{"n_kv_head": 1, "weight_decay": 0.14, "decay_fraction": 0.723, "final_lr_fraction": 0.0}
Each number is 128 + 32 x the weight over the matrix's rms, rounded and kept within 0 to 255. Layers, rows and columns count from 0. Numbers have three digits each.

# gate: layer 6 MLP gate, 512x192, rms 0.0771, rows 131-154, columns 0-191
# up: layer 6 MLP up, 512x192, rms 0.0705, rows 131-154, columns 0-191
# down: layer 6 MLP down (transposed), 512x192, rms 0.067, rows 131-154, columns 0-191
gate131:169116084143117100124110165105072138121114161094150125141104138086130090110163097176101129109125164092153083148120120095089106182120179158126101180138135212117155113149172139110126117122156116102086127121112090159101132101113151119103122192127095192115089134116179122123123151132152184099145127086108095127103113083093130150069149119112116132114149121152168128100105082137144099144107084080164124063129102158161225170187142141120124133109055092146089095092164153128090124171153100144147098067156108097075141140145050161163143130113138186139152102165136121096118205179104117144
up131:167141124140075123093097179114112137163072106099180102028138114047125130168063140127101136126138136130156118125185100119142152077125167086145163111105134112138091079132076096101161125098100133068086123146140178121169112155131112128145117139099079178137163138131044112155138164126164107161112100176178098131089086097160124138135144151143168140125107194104183176096089107104138148127228143106141094127088110121235075097157136104142174167146154137129182092121147104108129137166138144138132091147130132093151148162134137102161131187162147089127103085102089045163138154106128176152
down131:095090142130086116116087082130115111156137127159095133130099158183098208116136107125153154119164162142165128090097121059175110135137162166164130167182106144169145112144161123104131166157107131131181133085139118128162145096078089097169122099162147106154150077046127129108144117126139133204133130113152133144143162170177152129124142054145105132133123126159116071154096134142169095103128085143071137152154105054058090065170122075146077096140163130166162138199120166218178113111130195201082146167135124093160107134101136143128141113184094155206098091124178077121148158092126127121
gate132:172046091155149160120137157159175143122180135131129083136126128114122142114171085109096126152136153092116153077053109108153152193133129131072123134149138049100076122094066175134084107152110159183100110180157101194089118117084145185175154128121066164068130097120179124100187130113114115122128151121149150133173139109124131064114102071129100109115155183177079149087117159142101194142113118102128168160138109147105126140130120113156154120155133096155122171120119104119114134086114118104145093133107116107135154155111148143129097087083097162152141106105178110100083084115122102155
up132:151121108150203133122153133137180170095104144108105098078114130113142096108157097050171108129096089078083096147105116128114096162072144073120101086140108095124147197108101133079145124122125092131103070130140044117089141160066145204121129106095107152076129057132104096193150102123122173136122203104140148177152123073092088111117122087157138147170154123159125115178118113146095141141120129102139180105175122139104101156108127090134131101154139161164095188131105125163135087109101108104175134095133150105122119131170100126154094099106131120091177134149145092165109158141126100156
down132:105185178100102056171162119102107126134084128149105158106083089141111132143154161185164101128118057188162113154123129093115129096109148112145160131150123181143178139209177114140146109133134127077129149103149115073123176176123127110107176134102157119153163157168074079154110106124101094119142134162140109205037055154130109161160210200136107148113078074091124116142125088117173043147150108172138118093144135123196125138067129090124079128132192174121114118130177137163119112138126105120085146116160147139115155117123098131176134103140132111075064144153080140131138099136124126124
gate133:151111068041161158147146149171149160102161187073179102116158122083169107104162097166130111121187156097146178116143123135138073176180128149112135173145143084130094140121085110102142181121151147119110183157111148157142119102114139103124144109161115171165114118143168089040115128145135139156215157110161146151161130170108148125112105124114127171094098161127108146143162103138173174090113134085159128161138077106159168130085096145117150115185107130173142083162172070073104148105200143119155106116137154071096124101106176045149189151094091135145159121182141161109176114099122165174
up133:184104033082165127154133160120110123143123094092138127151116124122148114158110129162082115097161099127121137114129116175108092126124155108111117102138123128135139125143154060089155135107099179090149159112130098117145094181107147152129142112149161153134072145148089164096145099126109182086168106106169103174141093130100139130107113138125116150115101148145074196154105142126121147139102119143139170149172143198165173129123127116110121077154166184134137057116117115154137135075174130067120079119103155108083155061090165092122137107104057170092174171210113188129133105115125131109
down133:127145128186167104098135071121108125160162108166007145141127096139091147147116185093146163159096132154109131096149139164176136112142125149119154152148119168105139092154137132127161115136095163102090144125143147088094122142111199144116168086166139095119109120131067123182141109120151148104156088160149106124102128132173161136145134164180133157171124147085105142098133109160118069164152115150116123113126138150081138134139148142145069115118184150100090120078145144164192101155094198170153073128127128130154184135180146155049111095165153164118116116084071162105087173146111109070
gate134:155134152097118110173103111220074111083086087076154149144157155190105163138110097206134137170102142119118171083164090079157075095170095159134113151120121156124148183134119121205128157139180130115141160114150144133145146086149097141106128157112097135113086147102126069116116167152148132089178189139099081097152100177112092106126150138082151131124145093079151165097128138077138164138092102120130120144145103120135128160096102162112106140109091116116129139079204147142133154147198107115159156111139132125101135153119209104162169118062168113155135137156135093080193088107097112113
up134:200155178120138125107082177136088091152119199118128147129112129116126114142144053158151131114092125083132136111154131137148132154133101115123093141105083113145146164072131097123142175126070095117152182101113172109104145047085111184155176128139121202102106174188132089131174123172065134135156183130099098145164133162137118080080149209116096145187190125162101074122147131107103116108158136083114132132137178095142104157069138150128177150131126190094104151118165101121146147131174101083148163076141140088130144146108115163146102118078104135082100135183124139085140193144208161101
down134:109120135104087095106157135091154122155117176184088157120129148074143144142098143109180141102076074070093129097077167196128186135120120122110164126144109072154148079142111157057160189143048079110104141146172163172088136101036148109134129091149088148109057100187111147093152114079081084096134110146156135185157132113134127115126164148120119163157113147114139096111110115119092125116160147127141115140135167124111203142087118125105167184130209154108092091145132136132145176150131108118115093062115106172186104163114078119086113122146159162082183102145121080128084185128169165122
gate135:186134137100116094143104100220153127107063179093120102132124108156095151108142079162116158101113182054156071121151135094163135141144171119120110107191143231132129133082120160132165134048190153092139139167096111058149142132150095125095156145167094146147109152148154119144168093109165130141059185108123061092098157051147117084181144118090125143151141162160090140199109145154185080086129145111130176077206072141125126179137072174132157041143107091164110161135149119109177121168148142118102115119110141140098115090111098142084070173110155196146114118166174145129110168081123095116
up135:086108157091143173149156137081173171153143089148140066168147108145084092165138175137142162135147149110166064101094185112117101150127122095106092105098155159152071123197148103107138063111145148132128111187122089198163160183131184116109019121091173182110097096176166070077097157120121135081165123110108132133065128072148062142100080083153103113091137141097176164123082091114124112116120104130138157096085125168170165118111159142143087115154125118093155143084080123163064171134157178143076108211116119119100162085160085130181115114161098151141072130130185165098097105183099164101
down135:082104131116103145077170166169095120185011099168142140176143097093149138103168150142143154119137106148171129138119132191174121176112134186126031117116144152101102096154129128066109105110137139123104095118122111117083100111203125099105131151126111150170074162172135106105107112082232126137110165084164087163097135137093155182190144176094132108118166138119111121141131140126147114122110193113096076143181143125179213131073104166126136107130108197131138127131198112142060087144115088197150119167136150098089106108103085088120095130124235143116096141177134154124151150161127137115
gate136:186119100118084107167141103127146131084132113125148128190158084130181143146187127147126063107140184127123143141110145088116145098181138057138187121119154151106153185135180120145098159180142168131151098148068148097146217142140152141176166185128101122171050092125140126091067064142082139102143188161151113101153138150128175099080162114124118140158115171158110136130131114132181122120103147140147105072164134102081121166100145127196119166092149095174121182090142141102115211173115138088132169134149147125147165122113160185110087197057091146140120180119131153168094112092167062116
up136:090120184162151054064129099145130099067157097108139142117166114112128147141122100117122159118176160120155182146124118145123127159140137152110121129181093106144128145080117108149131178150114087180149128092089154120077185133155135127053140175192076143169156171085211108149100117104174164155147157162166113131120159075105146104145094126099076110169155121177161100112097171134138166147149104115127138106162112124161104078115054094118145139144157095103129162163095165111141093156114066119147191124129191164153155134140101169104134099041068096160114056138181151101100082051131118130
down136:142152137156179118125130111155126114155082175159128128113174159120137119116191112124167151123130205165163119121109133066083126073133117096171095129142079151168197192111124132087122188093162141115155146136113137108156136129110152157123055160088093135171175126091121145139054172151120108098136155130175125036146178141134152186153127065155092148149175193176109110147110154192135108120125100173162134091163114157143171036192149123139103136166171160197145120155139159078103049118150115109102141144102141146121062152137145161139166126092089133191112115127161135106111117147171104127
gate137:142159110099094124186151108142115170070082130122130140146119129127097143118122124186140176092107141139162166117143108093122122142109098175098137091136103188109173130163125113127144116161181150062175171157206070120156163165136191146094166118109085121168112099153110131133124149125137103085147119112126155115100112115100138113131131110134183122130207102130058142097171134144114129178097121071132143164144128114150168158136144114148091077131077111139176101074159121189187102160096094087114090106127104116113114139096141142186080120150131155140165165196119180129185137089051127119
up137:146112126105110105105111154124129090067127167161146103090158188123191116076147142133108104161119175099157159112085107099141099093222104179176132103156150093146140085104118104112101148122131158102134122166141155156157151094123122149121143127109138134097157132115136107123159111101126082120169117101097127103191080128150133161113130073094124078112104144105146135142103143161079154140119078134158188098105065123088068088134168126143118135129160080143088143115113087117140180092165136113181133135143153151189106124165137138116185162049125154126112164093170145120142143093140130185
down137:122124092112150119150131125061104107129094130143103137113116138122128122125138108173112186102118142107123170127146105156187119125123095146121153107116085145150155146163135115153200089110167190012147154136157091172151125180106197149122182137136123118147066144172080169131132211136161085107156144090107126101125089147097139118116112106136137077180188128133093179087101129065160134140088183124117137131128165108145097189098123148108126097154106054123163134074123100180174110149136114113103111116168101094166115130113134144126106154159132214115169136155097163100167125111107082182
gate138:120149097166172210096056148145149118145150106156082149105169182136132125112158158164106126059145171167122130120148101127174084166117173179099188144189152118116086140117130163117099092141152176162126143126120087183174092132184163114147106143106102062153090097105140111126080130096178153115151169108142111116129091110142099116135113174135151133132110130114169118106183175192106172204124102150125200146158157163171128138167189087124076157103111091123130111115138141093116127142116118185150130119180120115155159149161135099115132139132178138137172147162170113138079103155063083123
up138:109141135136148086097123071126103125119107150190176077155071125092084129118099092165157124087153162082113120080078092159137145175123147120176092148112093067156139136121123100185110120099109094093155160120150116105098127124104128125145139087120157117122154175137152063081142092113100133168129127160136171103170160114142108090111081107088095102115112118134160193077122125168169139154178096091097100102150081108116130114122154148133157138173084092200091176241176156134109117048125147108182215129078139179078112134187176141119103127078124211107108104173153145138125139138123181129
down138:204153086129122113107161122152159111179133126129154132135179100109074099080113054102149141167155065156174151158176112155090165086110118061143140127122148209130144104146123107156103118133137169122085107065106139195158074118171115144145152176125134089188109107119139101121102166120138062145117078102158124158094133089180055177147139113147158152137099125115144141072123104125128176141091156114152128155167134151138085161093069184140155135130151133163138160089137150098070114086100137083144112128169141174198141137124255118111139176112066106101120127126109143157159121078112145129
gate139:166136176175130130153094160137073101158101132158144125193062156107134163177168151104130147132144130073125143166106142102109154147086142148164131180070142152110120111071073133202116173167131096127097104202115110144113110129109116126156148106080160110138165133127098133131060090064095169147116152115087109131074131171133126098077152124182133099115122131142144103063092147134116152184132115160141140210116153138124125160128144134161108126130124140208139129155119103138139163135124147143189087071160107179135086117116171160114133146103133138162077080122105119087087143197147192172
up139:077098207106135141120164165131108151123178174160091078126132124156141144091122077148133158084075110109154144136145161170138158115119160108074095084172120122143095088159123134119103047095155103148122109045089120072109135133128155139124128169104136136106092149130190178117136084163154059108147107153135149112176112079150083127161122157139088176155139088099083136168138081111116106063117140094106159096117158140163182090149134159111132145166161141074076120099129070138050101072129099106114132121170172110103162151141087119127088105118138128135152138113108165128147150136109097077
down139:120089180102129103113123100123145166116141139072156120119132162149166165194134081110094073095142255138146114118115138071150129138168124112145158114123159147120185114114132119099128134148104141150128137086102125128159161075115115107185117162122115131119102139137124132179162121123169160114067181106145138122127110207120122075151144133100105121120120135107096199166157176148157163178150110130099084158120129135127120117121116139172112114128084079066195112163172133037161092133116125175126137134142148111172142166176072145130150106154138120149155121155145088134102147118138119100
gate140:174138183155088164131135164095188186050215088116123152131162145098113103106127177142134076102177190133074065106172147075078159153108095145088117136126093143107111118119045109135151091158112141138071116133113080194147093174094105131075115098122115156106137164089099156114140088108146093163142137113160139099128179159089146082199123135162127154095154167117146085140097138159097133129136130127137081169081102100109162134099125120114157139162089052085155112136117172138151151167159137145145125135113146127138146122078085107129138145173142061183140138133144100164119088142131115099
up140:128125049115138138135063144101115109155172063129118139126177111147157105117182158113160127097106135123099094147148167083107132100105136116139165047160150175147090136110144065105148118115110172116079110043148057149153089106126179116101110166203107147108073186099112170164097112142182162120165131122179132167022106128165081122175140131160127109114146136135150098180082121106149155153159170150070194140090117099155124129092101124132119205100051155097076133142119057097196145144149109143102182194092132102111135136173108167145209118185128112129169108155143155112075126119087121103
down140:139168114105123103176095133105144148142191113147111148153165150131135054120056151142123083119128155128155076130163139180111090121174149064093153135181134156097129105113148092110194115150132148064098101126199108149113106038102181126141140097180150131075141126111000120122106072075121106067178116121172140089095089156128082136142191115125114088116156099080142114188073138093149105101100138120148128180102199138147135107099189177095092169086116090124137099125116147080134155140115162127148134191093169143169139123190213153180175122117130119149149167181151084146119182129107140119
gate141:122173219168121162156112121127162118086128126082114104133106152122183141121112140175112121126144159130121115189177147111160125107100124170141170103139153142098085107088085159133124129133105121136117104166126114194134160135146197120075140145101155102170108090133112135143139106061172120167150141133121152110106140106078149113129160053171100148092074094082074109093141112135132126088113056149125077069127166124155135165061165092110170112058175083093180084084158098179126103143172167175146149130161215104132036159157093160189082123104082123135139169131097143115092135174085156158
up141:155064180162057099083102097095165152050139059127160132100064112146113108148138073105136144131148108147110101123109147103084036199118155143132148114123153197156109123147131163121192113113126093119164089110163124123110111140169150164096180131176112160148110111076128110188098143092160079106135115113095069144099073172088132090125145046145135114120079078133174183140127116096153115193134169156196143116081132149114091179156148088183103174155150096171181127142091102152177135150140111135131168174118134159108101162151123119125167144133140122124110115115057130146095095156138100169
down141:142167158134149105094067124104088098136105176094104119191169146161095132113151135143093059117123127101129195128146123201169110094156132142105103071168134211070116104119142123115069207145136163112119090165126117191128088084157129125141121164169131137125160097180088141123124081126133137212160132145095150192183148142118117098184088130141101144110101087134182119171125073081059098111142028153158136138104140081095111101122128105161144105174135133145090177105170143090103171161136093096150103129168158140101077164131078164109095145154112103142120138129179162134161174142139159116
gate142:152129150088087102088129172157133110128054157052089136121110174117128144086203127147133115232134124101167155113132104116110152121105111123124117157087117116125145095114172099166108122152079170109103123112096168105147164132114139121131144109081168171109153169081129159138064098137118117145076145160117133100152174139142127135098196187131148160143138081138126177135121128158162155121095159120130121097150105132123129102122155150147129141126080144128143107188108129112109099099183124161098139107103171168181115084123164157131129078106121121153181148093130181104154108138132119145
up142:189168161154112122137117182161133120092134067156134131096161150065171144171111138139081090092108163115148117146150119146125095113147117146144135120192131126152110095166159161098098145108151121127107120118136121107110084176167158158133108172155125124191109123176136104149185162171138156164145092151093147141107135107148147157124108091123102151098102097089150137094086106140090136127147083191108209143115088091163089102129151069136139147117126111188083184121199105129194109116115171190119186129169116144094137173147111166113114157116184140141103069193067102100124119180125085140
down142:082124158088146120123185114121150112140146106130069117092147138112182129158142135098085137123085116116102083137104151120159107154094121165106126141121134109160164070152110080105182165167112133128109168120112113100038161124088126174115141130144146109107113134130139081123171106145093131132139169145132111107128061117113098167127090131107120119065113140123096142083127185105130140099115106118093087171130143121118143160147190079146125157133163046210183141127170134105124172106152142172217093088107204140112193169140136103091058137098150128198139153166107087127076111117175109106
gate143:129119130150129086184143196137092174167180115093087160110116115163191172128159155146172131038080173113084180121147154095124125137117062129143102136183146160175116132133135201177079144156102097089064143138183106106143113115100168094137109148139098110120188159109143161168058126172130107138131094155143056112103117115159073119111088114083118090098126134106144170099172089130134203048113087173135119144125088173139106108127097150158039118050073089084108097041134125160128155131146134155088097194181118138128111178170130147178143106129156142144137071215090120103116151160097110083
up143:138195087106146074181162163152133099122122133124134115100119113118063150121123132051122093137117141123164054098114094108164088099130167132132098121162131122096139088084104134172117169120113138133135185152074151127096109105148190152124155157105119084170111118090141144157150093177072111073169168082061172156119120091125167113084073144171127112089071101118175099092113075101138077177111139197104118199155136126142130102094168169053095119077192147147079141189086097131117177149123082149097102101113142129082111078113123150069114173147080171147118164146120133160132134071116104175
down143:174127128135106129149114176121119122115207127111105089078177100146128175185103187151125111125103146127133105144129124073132138133059124080105069125138127112058080110095113137126077086166054117111090167091076117102120125169147139061165140134135127108114186107126157132090196159137133115052144144066152115078074150144121156120118129157104147096105106150110115157079170120141096113121168104183124084165115163116073180136111132098109172158165137161131178180148108101134136120132081108098201132102120153132108060203112075134101173147130121150206061154165152148153136105118090099131
gate144:131125144111182112169146119126171141131104098132123115072167118138126117137143125123168118106179147115144136126138140143139135168156143088194086134113120168132115197141174139174121097140136141102121152158122105160131107151175171114077107144174156109120179093126185131127116192115173074096173088128131117148144098147116102136161082134107132135109121103167134170141165164126054124120140121101141129096132143141140176162119126129098071119097135098186148146083096091098170052109206135129120137120150131113125104103134081096145155131104126104151139092148146121143094156135098130091
up144:096101122139127116166076057136136106174164108129144072119148113175119151124150114147124167134109100135095143080125168184135157117198089126160181147154156179157117102099034104118167122076089136102134124118122116149137172110130172079128143130101153175157135098078101162094098124154191117136142134143114134150087174118178108075157102130107188123112103158106081110101123175164115116139154140083106133125122132090137129139174142072078130113092149167105114121151124103191098119163126132141099122138119169179081127114144157125131095122130172136115145086161140119083149167136113121141
down144:101121136138071088067126163122113159130070130143161166150110144141130157122120107064148117100131213124120131159097120189122115137118196093118064145157095142147164148097180163145113100102109134182148091120111130071156159120154140180098092118203161098132106094133149154089179120147178091131179135181117129132167146115172138113089127123136106144127136114128165101159130125081090124158147130168113073187091153136181156143085144112146124120124129103116129133092160122113170159132106157131122135128074127118173095142075092153084116152145125151148095103149133116110117128102122152112
gate145:209123124077110120151075141159155133100145092101099151080178174105124146131139093129137124141123119060089156189080146129131152113117152116144114163128106080135149183097094110134122157145115166168105182115162168167093076148160074124116123114167159137074142069179123104118098116077086201107126166105210116147127130103183141056091129119076057150141135169141101096099113126125113143080068255090178119142131162096095131180135182155151093071114138086093153103162157106072129105087138111149170140120078142092164143106060156109141124119073097163168107152192147126134124143166198141123
up145:123083083159134089105107109107175081111110111090094206098128162097148130123164128125123155138173147142042222132077079121177116121175132099154118098173154155133138112151155161125145127146127103132110055187126140144141090128199094133131153068149110124112148127149108129146096211130117182163098104154130155124086141117143192114186115162123118120137135148131156116136113102167146155147165091096109072050175152180095126132109081120191162143188136092162108149115142155130067140081155194129182177131140156148091103190091155131046161164145099118133122142115176200124178090141074121101
down145:155208103138137157166114144132146125179076094150051132078098066061143092105081135164115101099122061144133066160146094121118126098109138163103111126118098141125074150137141179145119124128092063118127163141062118137146109154077190113088137115117155132193069101124148115115059150086124114129145131135153082108098137118152162072089116154167172167139135150096122106151118145117104123114052105152132169087101123086116191157071145111119086140091170188109096097144194157150147146161121102178121103082123099139110118127092111092114118153117137135165051116105082163172132189159135128199
gate146:120154122109145155176157176129158223127109119155096118144111144113200169082156159103175144165130149082136171125111149139082086098173160164135184166093126120092123138128048145101144109173127140132155140163125113193087143130119146161086153080119183099120172066133207062117076167087126083111097149138103180116133130119087070136151195135131104145104110171106074111116129106092139142132063205135065127149133107161121089113121148174036062123152150086135090070111135154129117092119153130128089122067126103127113129105111205052136098168080151189148142163187157145098109080093170154215
up146:136165118112114118151105150178136125087181126137121174122116126113186101134160130158138110131103122077085100102069096132152092114143116126080054102164250107134139160174158129128104125107115079135143137168146193155128109141106126116170086118118155134107079112079127133138147149150104158156073072058177079101092122072079065089070102147106133138179090104111106135127137114164139122179130102199141092222133115208117064153155123107124127128139118124091163127146051145191137165099058147145102145164148142126151138188169160096110190098140130133119118106112153127156076120154094134083
down146:125125152156126105097139160105146150116181173140166168147155090217158188124130120148145148105127240206183116148151130112089099119132134169111087073126167176115137102169125077105161117169122134141140148089119143126115133075159132133120109091161124144124137160109061103171121139113185132133151156145089137124158128066113135169120166073141096172086058145107124140151110182124107094161117179184156134144114078111181067116119122191082121131119131210213134096119044120098101130180176125170134129172098143101175132118173162117063134064101103124093127123122134136194141087123120136087
gate147:180113126065145065088137109105183161131186194197144087166045078100155111110104142111098136124129182142114110122113133127137090089101083135111071180113170143110107104131131110139074144111124144194137122198128176191125109088134164161139133121158097139117121123213158106077165099105130117157132145193131118103157156168049073068160094142098118156098151082149109191120142096170117168177099069162124094147202129170114134154071135110126163139119087073139119125186101159140096098096094063187164125125153130097147119186132136152150120168122126088147126102217169164094065114201080108092
up147:082142157145095138068116139095099141162140141136146112105152036075197139135132148112118116123140131101117179159186164147148129136128105103163164179124181106188075131147085118065203110155055135145095152051116092075085116148095151130177175119075138142078125117167147047127125088156153148187164167141126128125114121150133109085110242121128153224106150061125069187153183102108124148118171133177119171160102180160141149117058163155136147148120117150135164175179203139086108145126097124120134103159121184181127062091130102103134083116126154160110073165109106122145178161118147149125
down147:147108163228080153137089127134143174145110174087116128121128149135187135167151139060139127168101134084129079119070005150129156127108162122091133125131128109143150150127080144214168092147045107138176139158153150113107143187119167048093091144166125136144098117115106163097112140102119093103133132073096120078141142152161104115146175066165087117122070159173145152107125113090128116155135141112128144097106126151073146120133113141102115116130198135147146083072076173142127167133166113058136128114153113153092087169137122105143152126161063182180118127115136179107150109112175138098
gate148:131122129125166161135193149174139150199172120071132130146142122141151121125104025104067129183168154096141165108154075115092133115126160105131201150101066115131143175100109085126110119218122049144168130132116165161092189186129085118093108092109120159079102110149171132123079106054114178195103102157135150104120165139090059105167145178103116118168135122114084148101100151125122209075170147112095095138108142079150140082103135165211123136134099052133114104149146144139155105155181122139146127095138196145104148077169150131146127094135165112146151091135150141083189106086129159143
up148:156171159145150154127070107114124089101112120155170166101111124181111096154105128165163108161219104098114179122201128115086164162122140124116127115166145157145164091141065183088133136116141116086121135125128149182162114098091074040109174137077120141095118167167144124116125160111044142142134092125073101152170170123116092161055118163141099184145108136140115141089155156088168159163155160148162147120116065142166133123132116162150173173183057122140070117078120102135137040151137072131140157159117189163153145153107163140119166171109080093131197080073193089129075163101106100114
down148:126129122146127166153119076119157137139103131165166107121126133119147118089115166085118129102137130076109077100154078103092088133141166158111063130209139190121133106114084140101181071147149134132137127139133096154094178114105116112167178089074137182147157160144127118174180153070168153107107101185164163122121134137146181155133109186072110185201121187112182101127175192125147092047106180133154128176111171114195183093184141075075136089195134181148164099095068173146145104184164128176127141088152129115170126114133105093141133123093149131100101168190146137151117147133104096090
gate149:138150130138115151065166094147120106107155072083134084107160141103117138109112041164100151112166158130170121148127073067083148114154130096118147128116088131125119173050115059123146091117096126096141154171079126101134218110151114084045111092178089167105123121156139191143142104161053103119130110133165105113156130184137124113157141146143060158140095148142118100079088113138125186134097126142084097103090085138154139135142110145215116099117158080106134117187158155118108069145151150156139094169137131129159130143129105119128149113071168137148149106121147081124122120125146165147
up149:151114179168150120158128118136072138138127114176150177154126127138091068126124237167142119087141149170128121145144148115168123119145112096186126109191130139173111159162185149199109071160109117095173120141116152142106088161174149171168125147130092138130126153131119104143055156102173173188111145172139092121108114131116149141112095124058154115157099118153141082143152123113129153124183103130115169088141153123191091133145215155160202179062117092118162144062130171143133090130117128093125128165130131150153150127198139135118066096067115142134149183131136111140100135109153091120
down149:075170110123147158131048165140111160158150153130040135111107097123171106156087166192134155153154160117134220092107159114077103169144112141052118080139165102145098106099099179110133127103164129073122079071135151121140121133195148133094096077156076141174117095124182112080100111122134164126128085148121101080167158105151133163110126070134143107128096145126102143108082093166114125142101131109103097093165096164145101135127105067134133147089172134169104119135136132194097149119095108141180158130111090169149092151122173142096150106082171143160121112194118082077142107106177131079
gate150:110131102085134179165126083096101104162095113124105124177114107153244121134174099175178101150095148094133181184138179114089109155128050112108132117137136091113103142151152117119100144136072153131118140120122106122126129129071124091132110252171164084129084121150145151106124082167099189071177093084047113123113152133096097089129148165080143080086179098190077158107082141141133127088119150079161112138152134121113160142134159093131170079136100085109073110141083100107187139110063108094088087126165123114146149133145141128165055097162124077177124112173137180134146164121129130126
up150:086118134126114154134169115193199145169156134157135149121160118110131151078161149110162203094182120145148149132190178114152111117145151156119137115120128164145126193100107121133144127093160118174045119154112114162111100122170124151111134145097122161135153142138105102177142173143162141107126054102068088131118115099096161164095117128119108126121142090145168128115111130098186110100136136120165158103152128135153145093091137150184097097143119123156054173159143145128150091119098134128095132077141079099150192062148148149163101133161161139123073054134162132096166142168100200150
down150:153133131134163175071101150153139138070106076128131093155190069136141215106156142167140125130159132124130181137123178218107129140168085123084139115104090122117103128082142110149143193210151170103177080106149136110141065119166133156135084139161162116097139109154169111141140111127154162091143134104083139148085151116116093105106106059090125129105103117103098129124080104144151098074078148141165133148136095069100105095187088084095104106116114134116116149165074098090111107126169083075112078160080140125104152076132137112136183106123115138131134151110207131162170110128154109110
gate151:173184171074118144144129166145123112122105100136143162131109127143120135076126091141082138124129124092161097103071108122131104136142139195103133101149099181162139118160095139133041084150155111077134161132101139174131179046127126154126138102107115144138083148078156138118156109147111111124152135172137119144058157102117103091135121101123090121169123075083093131109099138126154145127105102143117156087166045128173132168085124143095109147122073118119082169163186122133213110111157113149056105087127147089130110184134159107135118115132145124132103137160086188142125087198064133110
up151:121098089137078164137123070142166189084097189109148141190124142109155175153104144119166224126180143129118152173121067122080112068141099116190127164095130093087152119089114136105178125150143180133103121122083115127078091156118182105183135140136123160095174051147188142123186128145152121113085097070125137127170112152137142129159135072175143130135115190092100100156172149183152090128148152089117106152132146111136127162137103161196149123145123107142156059130090114148087120187123183110109150187114114135144104118084067105089103121164187151213109125134208093076093153063140160147
down151:164150149109079186149149172149100113144145148147095113175129078117099151110126138121120133139149137069099040044145116150128169169139155140117126107130153187107109076063088148152103085169132136098145183156128142130106179025090151137168138094083110176115136150138165113156250084124133116100087179132100103053089159128061109096150076094093070102146112096086043126118101125138150161183114177132093148107133090148096145170156137167142088146073090063138166121115088158131143109108115132120085214180113107115123129168106148140155133140105164102180110158080116185115171105104100153135
gate152:107070124073097087112112128145156179140102124086098117134142148159197147142192076184120148094115139128134172174113107102138139131166061091124101112150152114136165159074050107089099119128155075129084135148111129103130109109120154132165138121138087139146105161134134150101127126067119165124082109125139111119083161175121100105167118144098073143116120121089105101105099121174183104145172115141149168129145089141078152147126139114104124126183055150110129124140080175178126149159080144129154086139130106146119170188128200107111089130143115146164153125140132162077147153151152107119
up152:158148113154142139130116132146107056109164151157145108094171127119154136141105141147093097105154152092099029148150140107125095101155115123153169094103121133143160129184142155130145094146125135148125114122143122131095152083133138120074137139136111150211116207093127089139138171112153095137116064098098125121114170180120110182157185131133144152161028110025148132114162111098128138143147151133129087102118144116152115151122070096081144185120135091163072174104135142106135120198107170146127111135129116138117115107105149112116113172116139109153166150122106142154115069123123120077
down152:099151143122132109067178123123153103097123137107124119105120169162163137096141115152199145127144165131116111056086174140118179134145106104060130170139124131075136103128093114147186067135078113105118142089097146121124146118136114111175137124145122140122095180125115126219141082079174155143075149080148150153111144131090100121095190121118105137125127145131112149163156109145116092102173154088190144106118132138151143156146094134127121150149110253158090141165125137141100155158121130118089124167096082146167153197165115134096186143135122083128044147144129150086098102085111149089
gate153:131081173028141092105129108183118109138114174058134080119192169087107200105131093127133167104093194192136159078110071068189130095170160156109134142152096176143086118083120078137147131113184175147108115104130102105108098129149175123146141100194103116123116155090123181156146068130153092154115159140064132099146142088120168143183154105114105107109174150156068123139117167146146082117183164140126110087146143132153128113151144154132066089074097094093061116104136129086173119164157104132073109096098140149167127102183113134125137094136170091155128123150156135122158174106110112063
up153:156167090149150175159117138121142107135175096221053135106130116167143114121150137135142097123154134090148137129161122134122118117068113096149182082096141135141145111096156103134117111137119092094106115204161111180062128119094153122141131172088135135184055093135168124153134128157096085142108156171157142103147073122047184137055123141128137133080083101086101186087115073131120121148120131123129127144174145120101171140078094101135044119149163123123180175088076086123118159081099164133118095214138076098101134121143125135177162115092120133132120122131098148154084173111082146167
down153:118117174149135119116154141121134110100137139138120080044128108116166188150172168156163152134102221152121130094086075104135128155155113114164110083120099136078185137113108116128081086131104117053134139053115129120112103089104132103140146089096128094117097106106095142175117136111102099089179110160142146060113118121080126161140132156115101091080121159106149160161097150102130089090145177123119115126134105175139128121122160086211146179103148119146072127089087120062124145156152053172047088159096169070147149174080134106142135137138158095181126148091102128137126148116096135111
gate154:126067128180116136184082152107149096143162153113128102181148125130126162152167231098093152113120175143151131079133149105159125152179078152137162136085120099113116130058085107117130176120157153096072140138174119147128166108133155076126100168157146115094130196135150158118161116137162074114145131106130160150117143176106126075137127047106093093086136142139100108138144105132156197083176112087142184196163147127106091139089075083119098107176099127086175165136106125075103120152123131179082149132091147108119172126133138100094143171138110144146137142117138139045149122119098156149
up154:111165160127126095157124120234124121150102202119198185081201139113120140094080124115099157154134110110174148148125107142181075117140098147149123117187149122186077088185139196148102169097114103128123107088087177109150113148125147171171115147118047144112123109141075124190150199147100102088140129184121151156117138173180096136139119112105140167121152098045191133066138109130142107091099143137174066105122122098117080138175125121137138117082130119146062144126108119136160136136107123153148124143103128095118171127108147164111143139136179098145113111194124094172111134145084152159
down154:157135121092134149087157097153101140067151110130112145073099120149123124163162105193102153164159122195082126083125170158123095093141093189135118112104112108119169074211070118165132097129141110084193125147147118111181134169119138156070111114132103147085135142178166140166157192148125178179081128134129155107129100151086100158190139136136114120079166053122178118088111054146132114140113119133110144094103073146135082162140103160121131108111111140161084097155110130206107127129202095131124100131136114123143181090100147146164127107128148115057115135178170099161172096133139153100